{"num_attention_heads": 8, "head_dim": 64, "intermediate_size": 1344, "hidden_act": "swiglu", "init": "uniform", "init_std_down": 0.0, "lr_mult_qkv": 0.5, "schedule": "wsd", "decay_fraction": 0.853, "final_lr_fraction": 0.1, "doc_mask": true}
Each number is 128 + 24 x the weight over its row's rms, rounded and kept within 0 to 255. Layers, rows and columns count from 0. Numbers have three digits each. The size before them is the row's rms in percent of the matrix's.

# layer 6 attention query, 512x512, rms 0.0771, rows 0-108, columns 128-255
115:170150156109077148139162111089112153107146137126123092103144097134132144112138122077144152132178119111147136115120138118139142132128139104164139087075194094124128148130105122107112121145125130122153112179121120146102149163144119100142118122143141130133143096099128104144128113123116109126138118112107179115142155152081119112126093154116141075129141130069115113138146147107134138073153
086:103111122136111135137100134101140108122103114127136142157145109140110132147154166165086143146165180060125121152112113164097118142147095072114117131129065156144126097138114113120132133114124086099141149104108132142141116163173194140143121160119126112139138140134129104132142145134116127147123084122137096127107128098076144134195117119129113093113140135148116094126173135127094161180102
106:130137125174136152109156106124159113143117153137093133122151139113182135116121133170166156117095106170134099152140142126115115159103079139098156150095150155133119147158158096103114099132116158167123120151139091133137134115100097142114166082143144096102156134149113115095135128131152129123185124130150154111141122153167135140145181127088132166141165093128114091124121104160140112122163
093:144138146110123108103140132093139134121121085110117102106171159137116123146119148126165129114176129173077095121131130129135149153093121099140131133150134108130116168156122103158121092145187126145160149126134145186154159122091130162120162124143089155148159135100072131134094114102116110151148136110113095147162120079146145121076146108137171160135151138088139127168154115139113132162118
116:157124101126095146143139124105114161171115110111159137111155139129120091120120165122104143128120118105179147103147135099113108121089129145096157113100124129129151145161110119098174131108130160124188106150074154123073114120118189107147139121158140109117131106130136093118104158166137153117164113140147136102091134151125118138146131131109141109115149139127138121151154120140121136125148
097:126120136080147112112171134161149110114142130149148166128130144142113162127140113187146119102114062182155110144109149135119139152133112118112123136136125096141131168114124097126126111138112136145126126126103095066142132103104131132097166139162136130119086131135088136161134108166131125110163142129136106162084137131116127160148145107136153153116165124169142142140178141147109155116120
103:087104144142128110112097145131151121147108155157116126122122155133135138140142093184139132139154157085162084132150116136149105160112131115131117112135095133103121131150170121102162107138152114127142129059129118093142159118061194120124134148109135148133146163101115118142122122143153130132168095134130107127139138089106138140123106132110073106160119121152153130113129147117120138138103
088:140146161158178125072132119164089114124133118113118155153125122119167138141070151106133109141113127143092146106147127112160074132130171124149140124148166098125127122130186129127134110127135089172113126088161145130115167089069087131132160193121102120124152135169111119124104155141127115109132157121151117174120154169151126098098124105125140140124130116144125132139069120108130098148156
098:140105174095140115127116105105134134144147136178143132139129105143102182121143126114124131141120163105165104148117120154122075158135105148115091093115155138105142092133136128089104163141144143103172171103139137136116155135101182106155093131121087145105185100108110113169137099117118117117144123129131122139124129095112123138127121145132098121138109115157135131101100144065132153094159
112:129134120142140141091140149169087127142167131099164161135122163142132132103125108152138092098093135145137112153101109100176074150186142134125151161121113134123151134098134111079102107137098134118107113144108151092124116102132141130104141136149119179109121142180091124118122133120115104114123130108126106141139098151111123156175083085098079129122139192148103111144115110098077107151135
086:115103095188136138102162135133120134100119137121116108144119145091132118163175101110096086104127095174125111169162144122114101120145133116161153084114139153136134145130109109132109112115156105154145081103147137108175128148122056154136132131134152136184092142166109110125153148115179138165093127144126157135110189155137108144107160130133167142153140114106119081143093079163138150100082
106:115143144103112130148120137089107178153164133149130176125123174119118124152094129126075143135137097145136142168117130117109174149122162119158099092140188138143114130108135167109095123166169091152145109158139144176143146101140054100134180098116146163151162133164122143116078155134121113147106134106120124103109129112109137128114128123174170142139124101104151148124135122103141122097092
107:134170161120137138127165121144119132118117185082096172118187133151102107157153107096156112178124097135115153125133123161119114113150135127107148110127148142150155132150094147195147125140134122129146156129116117119136098099158149089159116111193132150140141154128160168101138162121121128080115106104156112164090089078131144145130105135114146121105144164166132185158098145121150129129128
096:165134124135090131141130115121123145117118127145162127132116121130166140126124136080128146139068132129148153088153142114114074106130124150114123113118145129122183169132137119118105173117082106103117129130128089155148141084092104121135114125164122182098120130146135144161147093130125158135150133126116144134125126147140103104117125123127140136129131120111131154080079123147154146159160
111:102136109121112128126127112169085139119113155091110150118145081137146102111136134119133124115169138134131128109131105078099114104128131125122149170129120150140115143118143094136130090159138106089106093181157073142151131101124104147133192146145132136125090135124087151139132091129130111120102130103139143111125088082089116115153148115134112101126140092140160161112146121101113104130111
096:139120165121103087142137110159131174120124148128105116097118101110117112141125141139134103147110163122141131147105136201109150121116129130080104146153125117136151085116115106152129116163172144120103142122113116163122074168135117144133102134110130130125132155101131129148121151125162127150127123134124120167081111116125114110164173114142150134170130143137116129146158146110144113169140
105:135128106154132110144160134142137127109128121139170148142114127102104091102105117108156178164139148133128121124164155130132124131104103141164154162122091145101146146151126137109131175099080144150127136146135129120133084143132131159125126089136116113106112090105129139165158129131075135098114131123147116107125152101144141222151154117110142117145103154137129119128131175167120123121132
090:104133115117095129092122126183133098121122154130124135158098123114128110151115099168101076095110151133127143121144135143087081148149104122150163094123156138129196123121134115116119112128118109125157088122141139099131127135115130103137127146143134150143074140154139134119113116147106128117128129103122094117121126111148096163139142125116123093132107142165137092117097106138114098110142
093:112134164107134156117117138130155149103123135149103145133145112140134149171143096150119116113134125115116109094102144125131135122154161157136141131114147130090153151127134184160152093160142076111130143119144114116155134139132141143135162124158122162117171147131116152152138160081104119112178153100159113126166107145133155144143147104146116118123102062151132118103102134105151134146143
110:148108140122134095139143135114125120089130118152190149138102113143132101132148127150117112150127128155159177127103145168143201139099127143124129158135132067137143132112139126152124123151122086113071140093138138178138119148151122145115147104105099172112118164091110147155163115128162124148117104131131143161091114151171115097092066112162133098125168126109160127127172132078139142144155
104:171136141148140117107143131131136079095146143091105151074132136136125132110146128129116089126162169133088094119147074147141147170141108145078173159173162127121114092084086098212135079106135163127123121120132164137106116163142129139133145097096124078146168085100122168117161156093074158104102096146112132151129137108149142151100125121128118140118138171150143170130144122136132113144119
100:135115177159123099164124120114169131130135182110085178138197126108143110175108135061122101110155125133119144102175114131126151089165170139120134138156121159104126127097158075106119123165122121133115165121132108114123134144103113114130120124156146142131115136108133159133114123107116058159148162114148103096106137084132147122121185141145135141103134121153102109118145104107109119119100
175:183118127153167125155100184131121088131169123141145129121108091115119147085144083108147140120156132120133151118156131166160144102082110126117148140100103131155132131154140129111163141096121150175125089160152090086104112133130134119070074132128142136119123149127173124119154070131153138159130139127158061106112172134144115131136132139132153100141120113109127153124099109169135128119100
100:123144113161152148134125098115148149106128145108124155152145140151141099126163159106078122122137125123087087149125123154148107135115118129156145131159111134091126079143095067095125135119088133139132146132123110183136147088202120159119117142169133100134098131092141138122118076140110180146121125150109137152095101156136107125134123169125117137146116190127121174108100080124133111104081
106:089096138172176096121115151130176130110133145105103128090118115164099110095128127155134127108144153132109131131191091109112131110163097115125169149093116099149138150128075113160128136087145129148124103147100085124130119125122110166093157138124087125139145130141167167129149154104102139110148087101108157114103120127144091174100109122123139104122151152152119131143156164136132150138116
094:138136137133098103169143112118149160074142138102123125151113127113092124133119135138105126109113182121109092098119125141092136130123087093163130090121116093100140092116128137109149167152095072119111136132103161110139141127127158138149132144115129139113169166151121079130167102143146114138109157143171108132148168163082124122106105187143120122097114147119140131098136124129161125112130
102:127106130172189112124144155125125132114119106143132133121134130117102112088138116163109097135107135090121141093138091140149152132135114114099127146135076123121100123149135163147171126158127117119124106115116084125150125139074130175130107139092111190201111151142188127117152145085149109133115141108099139155142087119104128160108135156094138097094116166120106141132123110095170140115114
121:100154131148123118174103120138145145142139111121098129138116149095118113084140108137108143153137129140178153088155120110179126075149140134125110133123152141107097111166152133137111129109124101137112119164122153105180086119121132120135095141115134111132125136109085146120115123160166153120176126174152113116136136107095145130115100154096128085142101139134145112106116122096163133143111
092:095131121154148103147166162143128117135127124129140107161079127132131112095126141132150117090106183104109137092102141153146095148135085128142174146166152105102105170139159112131124126119128116134099153119113087129096127176143153122130083159107175124133161147140110111152167112127147153157089136142160147113080111160168128138164122135142123141124127134102146138121116105108117099114114
118:131139132173108123127126162109110103122132150117138110143134103118109168103121100151132114123124141137115111125127128086139155097127164157098182138127158156100146107140132173148159179116113160121103117098143132120149120136101136101094099162108133155084110145126105103098140104155158136122146125077112088132107114104178109148132120139127114132125119136144103106163106123084174119120174
116:144113097106156114113138161116134091112141084101108118110097099112134118092144103121149106107139138134139121130143110131146136100160078133109133129109111108102122132146119099122120095082116134135157076109148183144162116171160133128110105110110126102120177156163150146092149152166124093157151136106121094123104147142184141154152133159166127110108120142138147142106125131156128112121173
093:139118161112146101196085131152137120127108118139138167143086147137127092123141159084123119101124150133146148102082142142133082106086141112146139156138150160149116140100119137132076095129109139146130116162130123118143097091147128124137105092116146168105181186098131180135111143124108141101131112139106102098139112154112152121131145116119144120145118097178161137099105102144139141125152
091:148117111125149146129153127158123141114130126158128139105144098106116150114126156120088162110139110134134123087165103126109123145112165099132139088162096139137124120114158123155162140082130121121169103142102156122145152099123108127129119072120153140125177103138162101116106147112094104188095153128123096111136120144159095110124119150118131084114091114148136143148122098109143127143099
094:159151097140122129108135152133147185166142118108141105129171115143118086156104081102112153118129122186133139153127107157172077081124158141114121156124147140115120146173119141096089116162126121144120086115133143150104134132144145103143114115170095130130106148180117122157123139087136129136095108106114117130088131145125129123113154109148117105157098126127133137092164132135108133137138
108:167117079152147147153142126148122064137183181099103135111116140079103150121157113131143059109128128174113096140130123119136127134100136126130107154104138156116129145126102194154137128119092135137119145132151135137118138083112157115059105109121124168096089163129141142118089131155121119123173151096127119168118140117133131115117133159146084137118143123155091094141106106115167096153135
095:156153094135119128132128124121169127130116122149146102111137139144114130127111105150110099084123138153129172143114154124117114131117098142120128115091137153123074116100105094137106089098129134096121156117130137104127172119124163138113142126127115143159130110092087074102112095130089120114142115121154129141111099171113075071142133117103095122144086115130111131163126116106118127122094
091:136176091107127119082179131145144162139167145160165118122116127076139100113137130113132138142135101136145128121152154141097131128120117111136078184121139154126110105102113127096132119076115085122099136185159170129115098132084119088139119093092120148135077181161103127096116147108130114099112155151123113147113151114078103150129093131166140114105118076131109100114141112095120123120124
099:133153122137154110142110122130121106138133114149086140106144158154081157100122120095135123110127102118128130125143154096157187192103127131135191159105174146166134111119131105160138157126082130148108080144130123122135135169152139151116149148124097111114106145118147109132169126161136148135130138153153165135092126147182124131094070113129132113148097132121110123087131117104127132126108
082:128109130153136139120134107118124106123136129088122125117124144133129118122153108113134119143161154123097109117153123164169134120103148170095133111116075108157135112130134096108116126109143051156142131156154100129157100144130119124108141105094152131099084157123152143147116120165111141138151122113146081133128122138133091107135090127124118118134092126149088144086167192121150091135096
095:128122145097095169159106154090091119178115124170122090130161100167124110173143141102127149127114128118119118145152130122113125150136151106132175111142081128147145149094131135148143125147175116129138152145157133127124134127149153171177093122120107160126108074127074125132144198127090075101110115127142134125135125138132144130138125147143111135135117135089110072096139113110129137175131
105:122122114131151111150091110173093148131141139150120166123120094157147138120096117096155120097118144053143106209106105124128108116125157092143138113147124126103113136119185125087145143106131114128134102133147137141122093090161083149123131129169165089135110140088096132120161114127136131135173123132113085104109107096116131175163117111145149140111069096162103100137102079106136096103072
093:136132119131113119096157107114167159114123149154177158136124119151143132096127143102179127159151103129138115121121120111094144113135130123155095105113155093109164125134113106117116149129151104132114168132165117107110135120162132131086127089096138120126123121142129114102128091126112126138117118102061155103129141133128120112157120131131126139118134094070110157132087155139112159145151
104:083124131104128113150118127133188143122131138154159078146145135122111120158146152115076095104120127134141112086123176138126127118114119182136128124111146098150124158135084090149132159120105130136128151062160100153138149116123160158133114139109130146122107134143129118115086143126102169143096086069133135157115129125179098145125134109085092123139144088152123144094106107108113097157129
094:107135119149122131178078164126126090142143143129099112133130149154139114113134155135105164115116117148158130168133132118131113141119129149136144154104103156135132101113158144141127179133146123122128084162141138140148114141140145103093145128117148181097117127132183134146093087142118134091128120115113137099109122091144147144151140152145138137126098135141133143112110142125157136136115
104:156141113139105089157160153137125130124120128134128107105170099082104103113154089183110086149070102130153148143160129157125170144129111111161134128098108096114108183137100151129143124122143094138105108130147081135169126164134170143108167149094159171142133176143132101187143164147140134093133093124147150121101166091173125138088087124105129096149120110137142143124146137161179117143116
101:122078112138142131144123108138112124110129121093113124128124185092141139165102125109089104141066147099135141095095140125122135099173115140104137136110163125119136138120120184123118164175122132121148164105083102137160133122151154114170141124155152088117124120122173101108119147123126119158127121104174169106179114139122126150133132146140110118162100100068129115062125098132132125118091
092:133112140128103170153117127115112094118125101121139161121131101145099134136139139111134124166094170107145112110123097105094132105125126132138137178109102142102146130113158112166146172092131139129132123127144128137140134132120107105136167131164150153141092114145110147119110140173137099094106072116074147153137141102113099093157123112141105116120085133142082126117094138125141111143124
085:088137116161118137160127135098134126152130132122121138155085135111145108131122113119097108151136129109165103164117090134145123173126115083102179106111120125155082169144118109133095141122129154132132137114124130131154103110145082152117124117134155162153075165127138133138136113135101126100146122112183086124086117135151117152175140125110130132093110148125134113132127125138142070129103
098:108173112109174089164129092100090099155112115132141122130089121124104143076084123111129148105140087127114114126115076165169104129126110116086145142180137149132106125133078178123119099092130166154135165137134128161130125119085119144128098158121135114160105106104137136121141113140131127175103079139123118151132112139105111131134094144166119114141170094127111124104123131129137117115079
087:134092132124159159142090126173145129157125129146151113141133103127121134128116142164173186117117117123083128086107101106142139099143111180107140118130116158171104146122119118144142120115130150125140153107105153119142097178124110167142108100166114134139140109130100115100178107125113151111208113132144138103161136100123166135153126111109101105119112152164133092138099171093108125122186
088:112128128123103065137132165105103130113134138117148124112123098131147134089195147163097107114125103185086178158134150163107155133134098074098136113116128140137163150164103140135101128111109113128132117149123155137163149144144124118133133127143143164105107164152173177097159122109140143161128144114164145142140139158119085149099113143162109104083106066146115141137176140145138124140132
092:142118122146141119127140109107119129110121127137105130139138125133176073151124166131104121101104154115166131144116159122110125144157093138104100118141117149119127136136131096152113139155127094083115133118126099111097113142103136139164142135131150107141171165136142110150096099140124112147116106088105168118122105097105159097118141091110100152115143184136122120108142095129150187119133
089:151114150139163114113120102127125122121165093134117129115127170145129133132094105149143099094110154144123111098132105149137157091098136135100119129129165134129116116096138107123177074102130135107141148083112177084145144147137129073157110141115122133151113126143146118133143142157132135115140121135137091121123110112152126162128122195094102104125112146114138113130103141137132098110079
088:144186092128144114163150144167086126126139080122145093108162126100136108123161146119100116075135161112148135120112107120086141154133124123122115104099136155110141125163198127090153183153111118094119108157132122107143137123113087115147121104102121091120131174137150097096149121151155105121093122072135151122183143111142114126126130136129101088098128166125115121149145143127120128054112
096:086147096113088142122119098091125154157137133148130108101116171093131143114140131110120098091169136165117135124161158069125090151108168129090168130120101125151094102088111122135148110118097141116129143121134166123118124128145094146155153136124178146092101130134076146140076131119149161134096149173102112092123113107076116124122104101124122136158167128102145161114133092148105111112116
080:132142097114122133117121138161170142165162123108099135112103098129157137133126097099104144092153101132113164130133164123088100164138104091123108138104102125112165130132169143100155141119122125080127105131134143074139099136151122147127127093132106101130099141055115128104092155115148108126151126156114087150112136169131114088102106152127091078163144146170152093138121103115124096138153
093:122115112132106112136112139126135100151155120150092120093130123129108152084096121112074150130154172111118150098133136122145151150129139141116120127094141089115173108139103121105108138128175185145181136125174136142118168133140131140137107125106129123124155162163123097144126136148110168132094122173147143127165139146148133134090121112157100130101103191156108148068103140099171110168151
092:130108115165149115103131173123120112099165115084135136141112099094131110126156115156126120126157102143148145087120158161160196084111134144118121137073075123137151050173106130116102141139108102137103113154108152158088123119145120103138114085169132111107115135123120140108115173122113157163100171135144083128149160140128156117120084146178157122139122113149125159132127129134113122196109
089:123115119139131138143161116108188104122146123166127137137095129121124133161121100171138127144111125131139092130144128189108135136126112111090154127121133138135115150179136070152136147106113124138112163173124074138183114168124147117130100084112105147121144133144135132115159096151056186133138159148108155107128133136126135146139173107150154110168121110149157116126111144131141127148170
085:128098148088118177167087145089147162139108136137115148125165072155095127091097137180117140083122127134109141109137084144109124141125147130123131104128127189134133147111140142096160149104144092122117115118089124109145153156111122128125104126119121167147122093134179123125135138148118121112146105112140102139094138146138124166098119127090084208100176150142110143129165137123114115107169
084:124144115100152144154111142151161139118117137126139134164137111118116072139169129115091133127149077131127166102152119165145155106132159115140093104126151125133115106123135153121113096115132100145150115121124138125113155098154112171133128113105151122166113162128115123141134083136125143129193148146133129121119108081125186142133146139110120145115151130114130102098141100129124063107162
091:152149120111174176170165132123131114105122123144171133103157113114129096174109118112096167119104135086120107124119077137161139156148125162141104134099171134106088125095140133148130065143111139155141116119128147161152062168129156098098146147143159104125182112156089117100128140171109127107116099124164126124141149128149136115149120089147078097124145156135157106126107123164115167124103
091:157191117112130153146140148101119119092099135129143127134089089110139092163142089104128116120133115133138097110114113118115137145114122132160153164121088182149107104123141084093122149142108103149101119117182123131140083123125109120135110106123133100112079151114137136131140146129144108095142114131078137140124127132134096103160148129164124150144148138119155089142130114094193127097144
097:113117144121134106112140152108137162122116098130137105125144108108137100129149120185081135128134177190157140090137153159144147113133086120113140114129116163126162094110112110138138118112123111124168148149128119115126137160134098099142102143152093122108158079128161136129151122100137156098125100139123117087104156133131116095145124135157131125109163154136135107143148127170144118140098
102:115137101133147159125101122157109139179113154141127120146145100148106160123135129146114142112130113107148121132122107116101120181113132151129149110117106127191106167105109119121133096144110158129156173149161123127104137128121131101142127143125139128115107092106152126136089179084155137148141135118120124126086139145115121123143168125105130144163105149118093152152118121059120097104163
074:122112173146107122097122098087145125135162121163117147167129098130097122134133135141109147144153142109174131146161112138144098103125163145138080107140120128134095145142171138114127155159112096146126154096160123105151128147128137110133134156136145116156112133123067114170128097129134080149152167146109080131097102149105133137154151075117150140100132123139098125107184162115104081161086
089:172090128133122161133128144093102136115100132093151152078103151123144154119134127159174135070138119156105103077106106090171138089139133158123124143142148147148111143133090153103153141121172121143114109127110137146079149071124145113115127140121131119134133104124119096087131135110120143094127148146132123101150129113140116128135131179110083150139137106121117128143133109117139141100144
081:167146113119117168161144099126155134146163119116076135136129074122133175159121152118164137094166147158073118146112101092127134169150161134113124120143073142139129145110099158156104148154129156145108114114119140130109161142075151134109143141175104105108128113154156102088119159141138124101214110113160134160101157096137149097117130148111135132169123147106152129176138053144136107158162
102:114110088148129134125118113115157138136088118104132138118108148142140103140109149181133118134151082108130106105106127149156139120114117141144147133105142134125142152145074138106158122160109121139162092178130106164096089113131129126151117120125181109134150082126156144142103123111105152128108104131135118109145103104140172169101107182144172135177110122129144138136127103137155127133108
073:107102154127126134123145119117121123104110169119129125148091121124113144130138147184160144173135141124162107096148086132159138141124141098140129113129131108124082164115106126146100173154121118111119159151119087120124115121110147130128093135157140143142104106112086097134135139117129118124188108155054113130073100160144171109123139124147106110166133090144170149121166120058118134127114
089:116098106112111152144125149073160120141130130150103122104123119105135127111190124149113126125137133153168126129154122154138076092148132136127087113112119147113088134145113144138120114162115107139081160092137139099172107139147139141150099158115084102148109123168072078154146085129148123096171112137108103087134141136110124102122110146118127093117111170144153171130146178160099133156138
079:081139122141155137132138176122107098115120114111109151112125155144164118116063151107141111104120173158096142137145117110155150090104161094125168157091145125090160089144132143147107135092138155134116086130067147143126129102115103144104103134131132115126090126150195138093136132106128144129090149133164123115108135098119157107149106119123116133110134160116137154088099091133156127127187
084:130110114131100112104141129093131116114110131174135115118141086097126113132109106137123105144151111151204110098138130173116071145134122116128094147122115176088112146158174160140140122134115097115097171113130133115137109133160144151141088127093125136147085128105061102167137101099146145121144139113138159148110163141117146111167136118134102110087114124115133159147136168110139140136114
103:130126104157161112101134152138102104102109115101171122134120162117145113146132132098148127136133144094141103113114115152172124091118132095153167114136138077162155089123138117096103103100113118119131078124104137157122108097078136097089135132130163185130111169152137121125121130107130125148106145131118108142160125131110114102138092081131115118117155093155130106145109101126126135113098
072:116160116088141148111145137128097105129120123116127148105128181141173093088153177158161083096171137178081121083135157115167137105140115095145191087124165159139136086139118118163144157132132108136162090121096156148120157096124129113132136180168130151125138107140174152123136161121140136129118122108148123096128094109123091129137068117113098131127152114130114119148097091147130127113173
075:115186129092137136126132149122115153157177131085120161136137094127135138085121109138108103139104135112083135173113148107101175138127096141124145179119130153126146132136125103157084115135128129119119141185133126138119135105148149109113148081157087101105157144122119171115119142159119097137100098096172161132108120135116091145139171136149187111113149140121111113166118115124150127122116
092:106144115145118115184155122142144137095094119101128103148165095116098135155107127111121139114093125150110175124125156127122135138131116139099138176152189141082138127109101129162082117132147148102130177158156117168142131112165138102122120144149159155166103124108104143115156134125080117118131099187179139122147139162135161160103163128123113093162112129129157158132096141136126111148097
085:099146114147113116136168088114134120154130104139120101115097135153165130177104112156133145102071122153112149097112182079138119120155193075149137103138111152168085123137157140152088099097127150174128119157113114151103129108130079123118115148146160120132161153144115141132123115094133132123109098151163121112088143137152142133112106078089122134119139093106121133135144146153141137153134
084:131147116099160159115097118112156170134122122127148137132145118168153101083145135181127119106108130125113124140109129131129139118134105113113147124127112070096133122091087148114065137144101153100126101132106103133123104080112110126154138136134108118086138129143142119100102129134138074108125088140138150099125144178093092160122154140104117149142135132127124130142100072152083138165099
075:133094179154076166143152102120148144121104154142130103127130070099117115172115098127141153125129109119132161146136133130111098120137134120097069116130083131086110121150139120102118146151133141155103134096147104152123089153111134120144105106110118091147160113132114136137107120132135113158195086156132101165111136149129156095131086175099119130125111150073138138141155174125157142127101
081:148102140133117114117112124139144136088101116133132118141102118124121122097100117147117136128156119119192096129138119149112143140153151140118134168134132120116128148122148164123137137127089103125148144152139128115157170151126135133106144144103130098136145126094122117160163142147111162139098119145093156097117152155173097132147146118151134123133088092143113126110118133128145136099125
080:141140088083134103105132158167103087087131081105151107105106182111176141105131149161128118127099157133149147118117151155140117103144082109126126114127173100127128172118142114104077123109095117146131070123145146116135106137138136102160103136151068150101073138128093113105140156122135109120102130122120097117082078135118080135108127096117117112126109143137133126174098121153091105162142
075:144135164141150134161108088123147141149131137145104136116167073164128087118110154121115183089099129113078144137131104117124114121141140124151163149128108138109104127113129152123129159166119149123143161125144087154140139124119121115136141128164160112148148117117137131133153113142107106147141090142169148102135146132110122163129111112105125126155110134123136124111119078084152121096117
084:116161120148113096114129086148126109096163116118141073160127092118141170136128114115075131140105151134135125169148134126129175136109144113141109136114144108103083117127095143138099108109110140134107135145137104165149098136120128105134104113121117132144088137094127112122113107114134149144093102125130147088107122180127163078166110111155127128132109150116141149119163104132105126147116
087:091148096126116088097089155153116107130115156133125120099103132119136139152087183093139115168138137131102167120151161102140132115136123093127142111153138110124187141148140119133120136126133142148077114123132180103120099176117155128132136099143145130087113137121099149131106116136099113148116130067132097164123103140116142141123085126120116167100105139167132133162153133141145092123135
075:114149136154158140114125115135136134167148157158082171081162071138145154118106161131143155101167126147100132146144139123120117106128186099124133121131122129145102127134129160111123123149127160096121158116090151118093143142149104089094125061149129139105130129121104113138140068111096097110168109153125177100182149090117139191121126104115114183159160122141124118147136092115093136124141
151:139116105148136110155117129069081079123141128104169173166107117108107138123153128090132104108128112104154118160130143210097158113173105152109190126092101128157109125128097123167125149132117117131167133112151105115155146099176157126134109137158163114127117175084149136138126125118134113137100103109157111126133145132137115116122148155114159112095133175131135124082114155132128103165174
086:100125118136134142098092123114166163105122142169148074153135086168137083138119125157144145125120152128124154138119166127105111144140112112108099140130146110111100099120126124128121145105150160157141110137128126131096138161152125119163103106152108094114105134108114128101121158144115149166122095103081137095119108133118147130152154137150170119120103152062127090112120162110180126114141
089:111099159126092146163090112180131106094087116102152113128106106166165130140092140113115160133138101128133144115080123157088124121132146143164116117118156114141099111174123100141092138116098169096147126145140143132113097140153134146118121170106158082089149145098088169149139108100108145105131140125097127115114122143100110122112137170142130121126128145129117107134166118120128133151109
076:137142103117143111161185153121131108108130118115117148108117147113101113110113110166090154127116131166154141158132155118087129119125125116151121145142107111111111130112141179192087130166177128101127137127159137117107108105130140096137119158159122140149129098156094115144164120114131125115155136160146118117128110181133128159122121088078106122165117103125113120163142142129127105142167
082:126120154128096161105127095118123119103122120135133130137133100149147082121148117123131088113111132102093144094130108126141115102134102137104154143110121080118096138129112157107119129133110154076151174097146112100145153127164150082114047158092128162144097117164114105126127120161154143119143094161079123137084100122119112106075188147118114110157126143094091144164149113093126143159116
105:126143133129107148135125096140123127113140159095069115113113086147166099132118133147119159108148120146152111173136129105124133118139132143093155077138126114138134113143151164109139106121122097159137145114136110134109072099146160156110127136113126091151159122148077113089132136105117135160168114122121129126114072185121139117138181122085131154151100119106166163115125127154081158113135
075:082120124128119098085158148129127156142143122103149114129145195126094121124118109107102090144111145112121139109112104114177079150114124083113095162107131144141120155097081151144112172158125131161094159141170108109168171138094089161174125132104119198146108154161168136128106117170153154101095135123136161124080167135182139128158102122142120120139164169127130105126125111121150123146096
079:122142144123083107089140085127089162144142121138171152122151127086159133151126083120111114125129119127146139105145138120141108110132129136102136079117138084123138147160154141078164136124096103114110146123137140137128133151108132105092116160118120150109131108168142097128143112147165151102176160142118096157148134111190089128137145115146145159109126118137082142144127154129142094137111
124:136156139100117145157153116129099108112138111157140175128107121088106137146094127123142133100153143119138118106151146152123131098116135112134140125122143125130120128131131098138159115065159069091138115130165149144112120117104189046068101112135148088111149152155105152144112115119139130181124125085149100123142136103091122129090097123112137124099096114154119117147133146097149132146140
095:153146122166128138131163102118171109095129159115117087081126124168151140129089121122071125127137139133091149163102137149140119124152138111103112147125116142159103145122162136102114086142104142150160133135125138144137142142134100132154134106118128174143105168100112137106070138112108149120105141121094177113104088157125186131094170150099152163151123141074155150125084080119134145147107
103:076128160126148090102153136135106135164105136125148148110143132144141140168118107104151105115116107106145154055128168121151121132148129122097089130127122165119164099180120142125123141115140131167135113118119122150160139105135112077118160132151142148132116094146100164136112158116143146143106107139096098163128117086140135153133117150097154079130113120163095126185132125107122132117138
090:123174146144181140160144151132158093103133125094146093148094122126143134140094129097113147179145112141112111117137138119163115097141131138122103109119143105116150135159143134150108128095114121112132144117134171135104105073117123082108105164105109133125143148130105147114109145136149153108112125142141110160110107118145133160066107116139128116140109125117120141142107145150118117119147
113:121145105128108138155113090179092129082169119123126131163090157115117154146123110125113123126158087123082140126088097153135113090129151095092091164079107104115111168160125140134133132108076105162110113120136152141097120157114108121148085102124159104143125151127098159114111155115127138109134129107125099158157147115156128125130110126158107110126131141107117092112128145105101109167156
097:151135116166100129153098136136106122101165133138114148139103105116109130096132126087096148105130131101107184104101120146139101107125116134139136159126072149115115142123177110143141127130119162097118145153120154111142175120158114148123134110102122153145124065121131139126161122148127126135137105164106157107147120080103109104081127085129105112103130134097105148119122156113120094144150
097:124136148164146103123148111152120138106123154120119174101125142186105143110132128122158113137189149126124132135116093145144131118167112133102139128080116168095088090140128135102104104084137109105121127149092141163122148152137140127167110065151133128119170112165096124109133152091127101088104105124166171142133155138114107088152133133115097107138124148149129122132170135130109133155157
102:109115124179157102165163131123119110131132164100141113143139125149125118108140101149158119076101110129144144110081131179156120141121158140127133123126160122123086142124134179091126150152082099167133114130109096138103122162135185095163125157176114119142134154171121175100144186117133155121071140081122144169153102144139173103149091143142147118108117136150124147072123127126115114148097
113:148105145146130135127113149103119170142103123164127085120114114157117121113090123152125095148133117097140059149125139161115137132114178137180102107157140107148135131163133153118170086133099096148177133087116117138127148134149159103108150129120110109139129158165156133130089133085106172160124114106113157136121100098133122148138138154155141157100138122111131118117109176125131141152100
104:146111099106159082155151089125134160160115126118056095144138111139144072170144156112154158111086127120139143118133121129065157130116125124124146135132096105113135089159116095143153154143124133152134096154108107114146140143110145172159097077152128105123148094101163082124167147132132104146161148144166099109151129127174109127121113114127110110114147144092091096167138097141107131161110
093:161145118103108132133107107097157148146117132155151180170105121137127119117098193120154140076108105105100148134125132165132128159157106073126131104106130129153084137091127123127097132126157166155102135141110105158121115115142129152116112168158141114188112118132118127112157134111171158117125157118089151159122077129146132135129141135145136113114124126144127094106133106129144146139076
113:150167146131115129106125097134105090143142143160166149113148130145126143148093156153125164127135151133118115132119164137111117124099108128126156117136106107097160095126093134144112119112127107125104105143114132120126136148118097060138139138131175146135097102125129143138131094144131157140148104195117149107166116154150128184138126186083131116144196130111104152191122136089143116092144
100:127119141135142114104098150163103133126077127083104103143138113112126139108111157100096142098057136126132109150154132147116162142133108110101128122104152157115152126139114107124092148109129132133138111118128092158158117140168137145107120154161115155160155154112135097155129150124164162107166107099148149130105144144159127085163147106108112118149111138115094123094120120193134128104112
109:132112121137138106134129161152131110110172102130118122126120184202135106144128113090119119135131147131138120167108099167127134110128110129140152147136123133130121150076082113122168107106168079109141139112159164133107128123093175104154109131113119154140083154120160126130129148088093198155132130120142142121091114198121148130129101165098140154161103103095137130104132076169106164169111
112:135099161126148130134124111163165142096172160133102144120111107160126130112135108124131101132103164122124130130114148156128105160122169107101172139172092149155115175163125137125127186126094125111134144145087100139133149110122138116067114158105151123133114146089127078117149143132109184104141093123135086114128107141137155156145100159125114139076155098124122113129147129139126105118097